config.yaml
hidden_size: 192
hidden_act: "tanh_gelu"
init: "normal"
batch_tokens: 65536
Each number is 128 + 24 x the weight over the matrix's rms, rounded and kept within 0 to 255. Layers, rows and columns count from 0. Numbers have three digits each.

# v: layer 5 attention value, 192x192, rms 0.183, rows 38-63, columns 96-191
# o: layer 5 attention output (transposed), 192x192, rms 0.157, rows 38-63, columns 96-191
# q: layer 5 attention query, 192x192, rms 0.188, rows 64-69, columns 96-191
# k: layer 5 attention key, 192x192, rms 0.188, rows 64-69, columns 96-191
v38:073141113137153149142137066108168093148177135155079157129141138133117123121123121100178099076122074143145150167115136095113148118114143112159132140125111146121151118150092138141114103177122140118158146120132140142149142093121137156142134110188105163135164179019125163140140149114144134110
o38:164124062153076127122125097132167081088123138134189104132146094115133061170115118133108093190125093094116075091070121114163133112181114167175125143092163100145107149122134095149107124129115091180115133160129163100112133145142166160083149141146138075098106090113116102182076108121122116164
v39:176101115086137111114150119080134129101103197128136146147154145163160101128172098088120140115132112118151160139166126072120097146088112143140185097140095150130158138145124153120131162143117125166146074053094087136193139160121146102132159072112097143169133165143174169133133129099140127125
o39:172111185120103096137134151181111120118113097126111096122092137161161129065168204097081131132158149108131168108133158153124127108114089163126118092148148117152139132149128095140154124107132073194160139139197166129163188093119149144128105171179197123141074120161098114123132088136122137199
v40:134139136164080170141129087091118143128130143128149131150191151143151115112119096124127143097177171121084068153120126138093110116130145149120116107141131141128092110120100118126124126126124162142124121135182165100133164113153177139136071093117064136134135171125126137111076164160124119147
o40:193111115093139118123099102130113105094130143166114135063140148183108103060150207152151091115144080121137146105152158174139110149071100171111140097156117055157184122142106069170100100135110081139134164142100127107141125087117135134101151136079135145124112136141134101147145172098104111088
v41:167162142100116082177105123087175149101101134144086115133129093122130143142165099124121118131154081140121138155171131119138125126152128160083088171158154129125131100134156078129159164097166142148127131155167103075113164117183154115144162141131134056087157129135119110095137103133135125103
o41:148149169205128165089131147124140130129130151101160144077116126103123068170146168119106146138140099142118097154104113130115173172108112187144118115124144149085121109126109151086076184171111056086118168144091134101104088096083108144176130161154157188113147133128132147126104115101110076134
v42:181083150133122134077139152161158131132104180089162111113135159160109133119113115138127176146136116182165123142109077123135157127108136051082098106147143118073144186133126132120182110104155096081095095146154146110159124155106157148128139140175103112116171156189148108106118177115109157129
o42:096104092102103140120157134139099113203110123137184147106180128161139086118141158180158169129098185061122107101164142147112129098119149191116139106121093137168116135098137109154098092202061173126147167076091104152156094128134064107130124110163159105163147094148145141107192165120150124132
v43:149148134119186150119084098135124146109109113110119163140140115175143136153128137114157100125111096135137139133136122102162070115144140135124110178074161151134104113131105189098074093115127100125153169110152118110126106175124093103182128137159096085133126145142122092128182152119114055121
o43:166160151099092124144126147083099116167120115138143159170129118158171125095154159121108165133150096082140132099062164119159180143147128149090152133107134084138179089158084116135139148119118141132106160132092080144099131064161134083121164153133144099081085105080110168161140110126176123142
v44:135075153101155101109148114109155176151119159134115151083116097074198079194122098116149152172152101138164093133132113121141100072097128074130160106154107130133154148147127114104107101145140119183141126117140112092133052143108174128077061143142088173115160128096130088159157106107128100159
o44:138154100129161120122141149121114154179130067121149108116178101168114123129139146133112108115103121115131163102204092110107138099140087197139169109185131036118144100060127112166118165119107154122123113142067171142040125121088105114140090115113112068106152104201097145153098151134137151151
v45:107164119138157120076080148059155148088159109124174146134172087094135137108109102149142133082085119121161122176134148182160123123088143133148142106165132188093140123073126118117150128189134133126108127136123105141097122120150102124089104129098092146142110116122116108105128143117174135182
o45:113109141127180116164140130090140103118150121099112052115091131146119106187129158137164169138145103111150129103101097144092127108099153126108119116147131103136104134113095109179055073130119114153136112173166132097127143023159133083149174123138129141075177090164125085117148098141152094078
v46:108100162123179102141085146144120097114165150120120086083119137134120118110154183130158101128089198097108084116147102185100117121139131138126145114175116131149127124105151142049139155142183174152135148164153090153106105116120140152089188126150121151120147149171121086087130119141101155099
o46:081119129143107155090173165100103085105066105130127116118097160168125159146149087095120147123152113137177096114138213163169093154128152150119146170128115133103128080111180101139115077129112147076141111109108119096178155115119146110171092083087132089120063139129126154146173107084175142133
v47:148159132157128167176112142109087045128130170108190111120099164084131083144081101115140098162066128121150112109150140117167085141155098143155181135117082139122092045141146119110123087163131080134147096135107113116087141149103113153113118159088150122117132166129112129163100142125152142131
o47:193122176115168125134164083206125131104108148138105127113168168157125082114128107140118072121128148143132140101069092178112175133162145079111116110196143116084114107128163127123146145074167144150116156120153155146143124164081129053118126141121081165143097084151083135071171128142183201141
v48:120205141120140136079126114105118156131114135099147131112109154125103132166116138112181145133114147172108122123133141116099119122041197154128149133109172111100139132160117108114076163119131118068101153160168104126147182139108072128119113128177123111144110126134091068138147105109120080108
o48:037131196131100129087178133128185111200167176074151130184112134136149160117116124120099092157105109141124160101146165061086159106159074185173083142161095085090131153138108131147179145147086152107140188124136080133070100145165128114155110133132118107142164127063116169088081110136113143132
v49:138169100151145147114126155158141169136164154116157128112158108146216099092091153141120147166146114111139128094162128107092105093173116100082118112155133123114143158094145137154156141137091112118113135105026089158159106163109113150167141070150146103176156087175096179186121117113160173111
o49:151156115141080176129145154063124146180132121076112155204117127128112132080144171124067142167089067103154142163125064153139137161089174102146164085132130124139134068095104071088105159149119158156123106156144130110125181105139157079199145107131060118157190159150127117117129120162089188157
v50:135123101085123142144105129162118113139155104124186137120099092103141113089122140151085124130118113091144167187174119132125121155122108088113124143106115106129169131145129093113145126133114104079123096111092189132129106147108125082135150130153123123107116163156124145138093091121116137124
o50:167111160124114077138126110159140107121164110110106122163098161134147090130145079121149126147107155137144156099074167114116145126134153129104141132090159149134131103151122144127193124179149197146117105125114068139135123118136115193167149067134145140148128169121091128138138162117072149170
v51:108099103147128093134128181121175165157161131105134131150082047129122103116091166159171185104133117184161136168096153160162133173162130151161108131147162130078113162150109100133084132104127140108179090100141129142165111092120115163095154131128150147117076151123121051169124158119128128082
o51:135136147141122138071090154102095075084130113096123064119095171129139125133072102116122107142125183091137120112161120087106095085103128107167141164102140153125121137111103154164126154115134147117093147124128132144125159158165164123155085125157137077151132109112147141115177109166181168173
v52:151146098136115146153132132144144102132189115097140110138142102112168141131095102110127190085102108099110135120078127140198076153093097129166104137106177101186138120191141158172132146130093130172130094161120179129137091092164148126123111113160129109186133128154140118145143132149091101070
o52:097092142087205091137134147119168133092117154174136151159127145151156129106107124123134120065139145134116099142118110152060129130132145122142157096106137129104141191094081107095090126120095129108141046171124135125140121113102147118135198160139102125134161133059130115093134108112116117169
v53:097086115120124149097152125137168121136149112077136141076185070127131111132156178128164172092086090150111213114160169142161130157152127127186146106100164161172107130128113105150187117155168089181129147139157157109168154168094134144124142144117095136125140121158181176176138103140188157127
o53:153119120101073099135118202081168148107152146120049116138157147122112137141085115150123116128160138146126097122165147120071169098184153117140054106110145139116137133149115138118098075138141087140111143093135153122144170178177109092071118165127123104112124150144086162102125118164076127123
v54:093182109162147098088074137093096123112092146178153090155143108127151124157106116113133193147093135179149130106169130164094198098162123134168086159091132130103147118150111186128117107064138155120132106122136104143133115144090131125095141134116101118136138101115107133187131136189116080134
o54:104133116132105122116156123160131151086112141112074118094114152132125127099105122124102144155150112102127158138112111093136121155125172170130130117167110080145101093154132130090097125165142073153206128120041127096114142123160168122138112142099144095087122109078150098123110135122092212088
v55:070148179151082094089107176083196127154090119138124162142138155128150153111137113142081140119145164140100129155135127108081132102154116138144129132060154111107125124135084132152087152050148098134131174119117152128146118119136101122093115106103113128094112189158152129138123113088143180089
o55:115156075109140137184124096146138109132087145120166142170106125132103149108157125119111098148135168221116161099151154145061142082138135077222121147122067116150117100129171075110133130118153109094138194125106149119151090073165082160113116094141106135113084110105145147070155113149149139153
v56:138158156072058148142071103111140134136149121152146133104143134169117138083176159157138161118135134116132100174128105111085131062136104176139136181133163143155085165097189146141143143100158059127112110156186134128099124107084147156121123116112140139134125135114115112136207122134128143152
o56:171184117120192144109126105097086132146152140164138119186127214060114134121074123118149192117121126169086114124112150127181127154120071134178139099116111108130132129128124104122062084090127142154123119070140146082129122120158198130143131130142122159129055132099160162180056139121169140097
v57:101107132156143085162153172133094180125099143086177177128174127163140165127148113126105189097138155116133154046149133134175184151151122137098122130117110142167122159105153138114188140098123178130174147152114101100147123136104115121121139129111086153108104142138175145119123175111113101139
o57:126165144150111122108114131131079108078120116114114123130123112154065084132138124093115159144124154154155130114118084100177115175146047162152120096119085128097098081106134178092162104088172145173115129120123111161117111168132090108157048154188139145089111170076099072099191109068097125086
v58:126179143113145146114140119129123113051117118085133084102100133079143128121126089119175165127125146113092149129111146153103170198174077102086113160126134118090100089119159181117127151129120132101110060196121191148125121158125150154141086151143140104146066143142176094146120142096150104138
o58:143100150122169125139151159166172185124130138154174151088075141114175136173110184172117084165134118197145179124109076074138062106089145193141156158150155134188156107104115092119111101085149169140151122110117130169163137093148082106092115132155139104128161132102146071094144171197087143094
v59:127126096178145140087124141075080126176116140124108186148098117108168110147123084092134107142163109137123131146120107166118129138128123143112145104110157113170150105124130134112118116130088112089113134121111137110122138098114125100131137116111174111109132130126160182136157099116092154185
o59:170124122056156129160112114170115157101161103158092190100151123162100176109114107160147135176110183112167125088081120103135119130166099100180085119143130107096006155072089171129100157101107044116146067135086104111131116096107138176124099080148092129143153142118155148159173125112138138137
v60:141163085129117120149196118118109179134148120178116159120122087066111115081139097076140153147114144112143148104092101154152112147107184120109142093140112069112115129097111100097150103153100138128112106106058118080115139098186128132182135100119130150130127125149122166141141150129113119103
o60:141127082144131056111132113148088092152114145144069106113177099147139133182139110096090138155201109108103151172146087147138099168106144134143160178113142125131104153125147110175071158095152090163141091064126097167082164132118130110109156149150128122114131135126133153158109094035065123170
v61:085136119175119144171102116151108149140167188136091118154129116084130099160195103092079191065134101123141140191110138142072102162164117109144130074141146150098121144085105152088129151114079132210127114100148128136085139076126120173143112167138147142157117138156118106125152094135171051130
o61:142145162184180090146130103049080122120114141089146184182113161159146096188105197155203146161112099073110155135126153124156141059128150153156160158191118120101120139116134095119130086141188128086114133129117110175184160135119085120163190122145145142164066079144116100118101142148132124089
v62:105111087118115164075100130134086109138172136091123087155178136138111152163116154130105149172114148132142108117108105139101112106111124130086143099151115146120128162086128183162121136157154136086124120138134141154155081150149085060116123113096113079093126115180104121104086148111155092128
o62:108119134116123147144121120117169120135105153086113145055089148167108147136151095161164094084139086155164161138136158107187140138106100114112165132096121108130150132123147104122105131118101150150137129141201094162094143137112093133136144175121152157168119145108130172152101137183138200130
v63:138163115113100089163065148131133119153099151116113104162162154121165140112120141069089090156108137104168156155125146149166155143094124176168098142141123195068092143112114094147142174087161122124163096139118133118193150090113168085084108134084062083152099105103133135110129131123112108077
o63:160168140151147149120180167146075135097188083095078114064172107092137100132152133122127101106084104168135125144140157144072095100111095155152072139137106147158149114131118130078105137152135192133129169099139104144130050119131130138087143164132168149153149180131085088174119106173176119118
q64:159153176166067110153109182130153139121113121108169121130135101159126152143115170121139133140145173126118102149116102129166129116137109141100132167130137127174124129143069131173120163166131137128138102131125118119124124133156149131113110109122120125152147137133114122160177145104091132136
k64:164148143196122097122079151084098138111126092099109141136109139104140131137159136153068136139145150105119108163136065137177148124129114139115127124110171114112121144114129115161103127142112136127165122121134072117133108128121117126160111123139147129162143124096114115133160164134081152124
q65:101111161131123167123149145109123126150112117125158159133132141119128124154110106100145087124098153150129124143097146107126138146105116140146156140151154133066122111107121138134100092112152112116114155135118188138105114151156124157106149152159125133096125155096144158159117037091113144140
k65:149104120093114156169148125103147119108122124098138096113092167120170129154103112125104120098117147107134119131146172152126100162106167123159164124118112136067152145113104148093110115099145131122141130117126136135138109098131137122125162133125123127133120186101132182145090118169104117161
q66:091139134100129114112142098094122105133141136145120130150162136165144117141128159133130131110126159166113118095174128138098149121083099089154137150147110104099180162133141107162133127139079120127074110174133115135114115131137113124096161107105171119111115149169168131140170120141127184145
k66:100116078140105070119090103070105120084145121167092144116148131155146096065149137140143128090132115136104096109152075096118152121096145112171112147139152143111162090131096119135117079135097131131080131158134127159125077093156152126106130082112119109121148135116140148162160143156116139155
q67:115161092126180122152151075136102147131089094125128153126137165153105164102135088157194124147111134128144158116120178154156109094122111072156159123176090154142146123101160110157142135130166164115081124127127154174149135135124140096112127136095106109145137095107121142135123109097113147120
k67:125197115147174086127119121145138095115112087138127169152127162155043191124117092141228119145105112119175149137146177168107131103103124115151114121143147148129191132130139115132164133109117124107092170133097128180099126096149123137141120109171132129116141094116152145116113062097176126128
q68:100104156164125143127126175162129123123098154119113142175170067174164081108128132192087105107130143116097130144119094125116099161110110128137108123103141127079157132137143154125130125111170157143111133120175112139146195127134107168128145144141127134107129130144067148090120123154163148156
k68:148122096101140137096138131135134159154071165147120113124151082118138120127110133175081092113124112114109121101091113121116132165091083094159106139109135123100185148097153151119118140133134172166144121128122155078192141137153136133086096140123093117138128157121097105096093102120111123142
q69:078125160135118133139147158100126157145146120107143165106098095177114123116131126131114117076118123129116134106096120138172120170140108131127122128143121119158131131119160154140071108124157153133106108107108120134131169143146156102130138141088112144147108168129119135082136154087105130159
k69:093173175129131154153150142105128148078151154147114152123130113152119091106126109132112174149164126115109147124092115132087135130126144175158164073157096143149136143125140114121139121130118154115087135126149102089130145134106118096125100112088107128149098107134127146141118149113076142124